Part of a small language model's weights: 3 heads of 32 (1 for keys and values), no biases in attention or MLP.
Each number is 500 + 25 x the weight over its row's rms, rounded and kept within 0 to 999. Layers, rows and columns count from 0. Numbers have three digits each. The size before them is the row's rms in percent of the matrix's.

# layer 2 MLP up, 384x96, rms 0.335, rows 308-351, columns 48-95
104:462501484508486506468462468488498514442510483523502530464485538496472460476487536466488507503525515536480453546500450473467523476486482519531504
143:487498526442558510498499501501534543538524510512520514474539529497521472508510486469518528498514436511488539501505456500500537450502500530489473
112:487485462439510479518497504474487500502508472512494512500471495522530470468529512488558485529544507479473495478475514490521499506463495523517491
097:507508478463482494500488457487516536496508520473556522484456503490474496499497520504503519501514452472495510484455500423504487486502501490530487
134:488475508486469521533457506488472468506485493510495495519496505487521496524529496506477512487517517505462487503516510507513525514490471544502455
117:546439486525516485494520481496454489461497496509510462484521476500553486465471495532476500482476565486473507483523496527502492541524482495510542
103:476519543480487507467497450500483501516505465499475486496509487526481522473475471498509547532514499509509448538466455443464523461529494542532501
086:493506490504480529514534485476510516520499505482548492488491491463521486508501531501518439468471433495499501473523503486449483468514469505534508
117:520463536552490516526442503503455463484458497506527467528533486512491488478492479498432499482461539523499465498491475495501485515538484503513514
108:479497474479529522488526546505488499494539467503491480496485477477525478493482481487476487516510454519487494515495509431489524549521477456485497
103:522521448455517506513495515497518471499511502555520476451526436536518520480489542494496488485498448486502518485497474508491518524510475504507521
121:499506536467535517504476534503531510508489494466450487533574468553549453484508462492465513520500464487509472478522473516522497497514505517480507
097:554494496540536513512498498516489521508562494471501523489492499482511515507537563514479448502496544492530506497542495478492491532479517476506494
109:463478503476530521482521550506492469532443455556519492552522494456509506516508497557482504487482534490466526474511472489491557473515508499518511
117:463464470441437536541501503500485475482501427530521494518480488479504489518509500495486559462508472514497485488502513504508513527504489521539489
118:515511508537549463517488487515504487543493517497534453511507512505491527499525490544490514529497490494500549496501501531523478503494535519541487
091:495481478467490518451480550472509455509495489479517525486512521440507498519507496535555539488495511494513529533488516510541491533480512528506501
108:487518476515495506514453513558488489469544523504471507487484506534488528500559512499520501502528474502483490486477549462475459468479494467481490
112:524526507502505529481493474474515520528441491552507499507485467521537502494529466437438537460503502510531466495498521466494525508515534524483459
084:466522511494463500441478506500484480492515488552488513525490485506463502466452487476497505471502551457469502525469528498497494495472497511482524
091:476512533508533538514469508509500471505492525509497445553509517454496499511509506505518522479503510433539519510552529493523543484474504476526519
106:516504478501485479525495509519493482498480475516549496521524486498484525485517460533473502509530494576497491478527474496456462517464517502482485
101:535439500523516515487495500535523536494556525506506540525487535480491526481498499489549471491501475500500485497522538511529498475532512488462478
094:516501484480498532507506484485515484500462473528478490523509468519517531483449472525486525455494455499515529511474505503514468491512513503500538
103:528518513513459497511489498516538485476488461514529496467474466538471511423494524463480513493492494491493466494478499470513496538502496503469515
091:525502523503478472501537491494502529531486464511461504526507505459506494521454477490508539474503478527473481546486557518493523509539528511495522
082:500510542506542486518540481493494499456498518502557482534524446493528469489468533517498538478524524501486472499496528513494517493518501531458518
084:479492485468533481489481532479531453514515540534458474497529498510505519539562517543517474508480501513525493449531470511540519457500520491500528
110:506471513557534506520479491518512452527506537513482492481512471504524496521465516488518494482519501502510525490578495516458540481544486468490556
117:503549524511535498504525480503510478418504472493500487499525479534504503518529486491500520506529508496490535511490504511535474493486518491509540
098:530463457473473518497518476547515457491523482480483536521485483478477503476491482516533453471492484513505454487460488531558488488504531534536555
099:539497474511514458515523487534505461477513477509537477510466447483517511495413498511498474512505490475477481449516489525498504477475481486524525
119:491484542509496471474511459526505492514529514532505516499508536505510484533541480494526523516512451558496502512507505504515497484553541537463520
101:471526493478521475508515510480498549507495514534533567486484506533514489485520503464456512506534546550476528529497458508499471561498540477477474
082:526498482552463461530446459488513502477487483483493495554500505511478515507538518462494520473499441522502500471559495519527530498502476549474470
108:516529516480527465526515482508499511493470506542484477508549487507487525535509447509517463492518521487529465504539505513470548489506490521537521
120:528523503513461468500515557482498526474542487489475521500500475511490561508476481492478504496477487471512521495486479451506496475492477475467448
117:459466499501496463488512475495492497463474528548519476504490484487515512520482457511486486491507502553483501479534518495498518506506485504498549
084:508517490525512540501512470551499515522508469498467534490493526527498488491440521526478513509488451501492481527495537486520555484499473531525485
104:459504486520533500467519487466497500486505530476481497509478544526508465502516522533489437499501466521506518527514492472524528463494512500504519
100:497480557525503476533490510460515492499513510509482460528529472505516503488540455535521504480489524457476497420538520517462478495529504459524523
101:496468469518523487497466504546510500533527513530482524489518517477508501536579467545507518488500503483494500521523502468508541498494483516502543
090:464491532526526505479478499536502478461534507477509462544470502501515487511494520497468513475527480443495514485507481515505466516479514463528492
090:524506461435471459507502515494480486501537496519501471559542497519493519540514521535494494521526502498497510516517481544512506473507484497502500
# layer 2 MLP down (transposed), 384x96, rms 0.102, rows 308-351, columns 48-95
148:483469497497506521489485453434482546464518488471479513488532518489443470478496529478498470488498513490495469522498482519484560499546491488464498
108:502493483490540449509495515484466566507523542498457504496543500485496499519510481507538514480495451526515519482504459474516517501478493472533423
111:518503470455510512532524480510502479528542458503484495494492481557515525502545506509536443514524507504486504496484498486539500496453496502502541
101:550496471518448453481510465513504513486532510540499498449502462503456504531527499516531490472541512480481486527483500478511476474535524508493511
118:497527498532471471514499520481498438488500519505495493512467486506482483558523485529470484488499512477479487441495483462522477507497488537526473
112:529508484521509481519530478464487479458485479487456491491530487471530507473496483534463506462450529500521495502553512528518513520537505521517519
113:505500480493515524468495513508463465525495471508507506487480504506466512484481448543556475496523504510483520481458468468471491490510460515460480
093:510479500547500497495515516487510520502483459490526507506531501513522488485507499516512511486516464465527492500569498471504470495469445519552507
109:498480464533517490483511497450490547522527498494492465476535522522503517468499501524463510511516522542494513477524466524521504489491502510490472
111:485497488474470486488516490479498464498490478524480489475497468498497543483501503495450493519496449495501452491536455492481465504532488496497499
110:464506479479481518492504468484516499519481454488474487534535500494501528508525535480469495489488459488482479496500494515483504498492488440463532
106:495500534519523517453497520496549529459508482511486497521540455504514446447516470513504517520477478468522495520518475547470468514492476499464508
096:502480501547520493557549538500526510479491527482503524509477484501479542472500520494467468464509480513513489487514541522506505467483476505541477
106:502544481523503496466471558505490469486535480494527505532523468478521464497511544508494470470501496483492509467473458521516542490516503518501520
106:488524513546479492510509534499488475500473483529479492509454478517476475545530475503485512486501515482475492430499497453542481520487506538540483
107:497499490484485455545507482511510498465462465434473507510475485536506501522512471520551465522512476461506521536511499491511488460493516506500482
093:546497471500476484440476476516516475485487492494502486524562504478519494496563525506518519514502508508523525506469533466502510498475513540516488
095:480496491478480526530480487523483519490507582523503513511464522499472467531501505509500506527514478493458477513488548483434469504482510439479531
109:511536542509511520503513481482522468500474511544497547480466477479485535499494508466511531507448542478497501493539502510537482476513537465530514
098:487529497482482470484513469541521507475526508544496441503505512459506529470465488504476476517479541492482487513473527502489481526517502509478482
090:504509488514521483507491505538542506517470524483477469490527442474499492507511493456500511503538471455505456541479496480488539499479490482501504
118:527503515492488520511501528521500488491471516509548480492503547455456574468521492542546514584485483556516495474490492491519495501450473530497502
101:491471520535515489497507502502550466483569521511503536510487497466483479489464497490537486521516467470519497493534494523495467539514482485436500
089:465495517480498516477493460485455495533466508484492516484500520504451477522541474492509470487495497495482479487494414506495522502557480463490495
101:515466562471520518521498484476506496476544494500480519516475471515501494507517515445473482487539485520503485491513537474505485517488496446442523
098:532463483526488469505544497530554490529442509475524482484510485494464504448503501508517536527498531525490454539495503465475456487533430489488512
113:499521500521523483480476528507503469514539492482512518508523519478506475488471513517499474513482512513512460523475551507494469518501483504508502
076:506469433482503467463498509492531481474522496508491480526513476456505494553529530544496482515480487498453454488491455521484501485496515503483537
105:476523519506509487454471485542521445513475484497495524497526477512540514484444542499506516518529492475474521493547489505502500522549486497460503
106:479506529477525506452521490498505506436492477484530519506501502513490479532552478549548504511503520557468502510474475492476514472514535465466533
098:527474450510467499506501512530507512462537475450485534515509489478467524518479465508447493529486530482488520481480509517540511508516522499542514
101:512529463521534494491525529527511471511478503484508485531540481486514491470456518492493503524495468523504482453529482518485500499492458488521517
113:481471450507465512475505441525545481496521498494539544496479505515509502509499466497504495510453456506492467538515529477497482490476542510493530
109:506500507458503478524487501481485509483504529517508530442467508541521488533502495511465494490513551557480511524458464474484529511497560471462496
090:499510498492463525524472482520464499502503481493517473545469494477505480506519490508494501487499488510492474448533478535477489483471514500490477
096:491524511503498513570468501526479526493494495493520477484509478479495474522524543512505518516452518523492476503500524544527504490472511465529470
120:514453490510488514542497535483489549494512502477474525515509499480532520454470469526467519491516494478502472442496496476489486470509540485491459
107:470455507504491518488474506468486490500539536514517496514456452528487512527523444497491496522518483500485481446497520534478497486501541470462496
089:513493494495496512469489500489501502506433443489466489502509491519487520498446539499538513413508430506484490518514559503526518493500477488546525
125:465492530493515502490507498471476523459505480501475478446497550517472466491533548537507465500472489510470504530513471510481526487527487497507489
094:482442521510446501514521512500513529505516508470510502509517524510540505471524471448453501511529544459478536512509509449522461488480474522538515
097:506450489501516500568474551548476496502463506496516510501504484528456508520529483475509545479515487505509536507473531498485496526497500522501488
095:513483484507523491473480516526529512518500518509494522497524505547536507530513525489506505500508522483499503495488514549489551497482468529486474
093:508546487505508501458487477523512454492498468520525458480550475494506498549518513537525497492529472495516521535517493533525517474502455478516529
# layer 2 MLP gate, 384x96, rms 0.316, rows 309-352, columns 48-95
119:498489481492464514505510494488456507515498516512515456494520526534505498521544487561511522506509488533485501471483469515488477460491495435530493
113:484464528504493533529522468473484511529510563552516478503517517475485500501519475538471466488486468500471547502518516522481511489516500441530498
101:501497508487511549496492469449511499502512504498503522536486473488509446506414525514490468512479513521481498512487524501500515516493450459513479
119:482492552523483528539491491485481456471510471535509509520481473527496503549502499529479504465507500507487534497514502517540501512507510526504498
113:502427491544509494500548516476503518496445534535489466517526476510522494481503486506447478490436561514460563492528510516479492519499506487519505
102:535452474493517499528518532501505494533504539507500510486527538461499537518533532516503495480454510491477568476540519530531501531458544472467482
087:491517490511456546512516496484517488508486497476515496509510509459507497522503512499539429466486430498489516481521516494438485474530476509495485
115:532495505532473506565486484519476492545482508495523474543538469507453504509493511548478513478497531479494501459505491544508484541490520476486500
106:535493503513531486510503520497488476519512478492525472557487500499522458466501533475511497529487526534496522512491468519447513531513488466486464
102:505448524540465513495523483541476492511487510484506510497486526446514478518513470541510526523498543505501500525482507513527505500485489475470485
118:491502479502477539519549465485454494524483494530474522531478496501477472524525498538507478494499503517461513500485509499500458538478495466487530
097:480472501544517487509468478495501538522536465512494500476487515464498469489463532502482470499511563519491516455520473520531475488489494487552505
103:460498500503539527479535501498487478529442470506521518523519514455517462509490490542486525477451546496489509484499465504490546482536472517510494
098:498494542505472504482513493491482474477488474495496500507452486527470506500497486516519509457523513498453501448464511524547491516482498504467464
112:494478508494479539500530515458490516490518471522484521508504487473469473475496523473504475464495496562508464489496522499490475536514494502466516
087:497468482447483496445499517493520473517476499476504517469523508437510502511526496535546528498516499500507498527481519540539490522479528520525475
099:537484509453507525499493508461501493512489455533547479519508472464513470484446500477494472474459504521514508498503449525492545529527498514507497
106:468471508500467475508490516512467482471535516490497506505507532483473497505447533565550461533501510472450518510497495511480466495480478469504544
093:481479510507516497533475477468501480519477476468503523492493486479543485497470492482490563490546492521492498495508488534509515470490503485488527
085:467502536480540540508490502511519489498474514515484460534532496435505492517504514495519540493524517445536499532542532503510540491480484497505491
097:505480532502491520508485466532484486498514518509541509509511546447455533484548462559514497519513511527469506516532453486489516534450504534482469
098:491498566516538513474518532474510486511488481506518469539502467496520432493504529529513490492535548482531508485475482494512495469504496474493509
099:488492523508501476520493494495494495484506538480525510479465530484491453507511517455527484551492490471481457487502467515505549505513484469499465
103:521483490446506552476518510484483497485509497493507509481507517446514497552478450518540526470497478514478480481491478506504510469449466538525506
101:469516518463494539504464533476468496470508492497466516510524490494500484498506509490496480482525475483516519474509495550523545470509544511509463
091:471490537508525513511527481504486490482512512498507481522540503487478466473513546537504547489513497514521527502487515483490502463539545518472487
087:513487454474485522481504532500493523514472455515509537534507465457493482504492497524510522499473519483452500497500505521478505503463530468494513
107:533482518437453517491519492537505517505494464491539509511454528485498495498528471527517493482466502525482464495470471491493426526499532494500464
105:496469492485438484503498494483494532563479529512498499530475515474494490465460504499506467473460497506495487494502478506471495527532473471495476
098:510458478488502534504517528558488465462525488494465542500540467473490525476510459514486464474494491518487469514478457530525487512527526489507513
098:518465484503520513486527505494499472554477512494472533520511460493514522491488500528510491491449511531469493506522470496480542458522436485498500
106:504514540534542492467508457506475476500462525543512455533505495480502439543484482514483506510501505503478529474521451532506530477556497498498535
096:502465504517475507473499508533513491503545486463463492524523501449462515471479514504539500517503453483481481467482518479521502473466457517528503
089:494481506451529517446555523521481516541509533521504492455502455507489483518500467520529470496482546505506533513428487475465454486524530476510545
102:490483485501500519497508548484478455501491523484513527509489477463502453473504524536511503472500476529470524497501493507507457494532467507508450
111:481460506480517536541525531479527481519466543441514450505504461504545505513504516510488527491528498510488498503490427522502514475505507470502508
107:533523456475462494463464476485515525520471500472478519487497494472510481485499452469497486493445532465461507488473499497497472485524503456501490
091:527484512545478508512507484515509531524485492465470564518514564481503486498463534513502510487480491511483467549513539502508532503523526504514470
088:510504491464501539525511516482482541525440468466540518514516443496522495532477459501519498481486520472503498463480525520536460574506476524481491
101:476433505484505522503536510473484507543509510483527475483501472458533467492483455558536463458492471486474444503521494497523492450542515489503494
105:516565549541487550491495491479498528477491515473543500499481483480510506484504531495529468496508537505498518494512483467517491523504526451470487
103:506529496496487556514514479508499526537452490473499492490500480485496465522483487506494540464466474516491511495517490514524511495475467509536482
097:485470504508533533550499475508485505498487488493483480542553456514496448538494509510502537512474500519499519501540464466485561482519522491481486
097:516500520509539535527468471519485503519459483521511552478520537469504469534515510498472499506503480515541497490513477513503512498535525496543507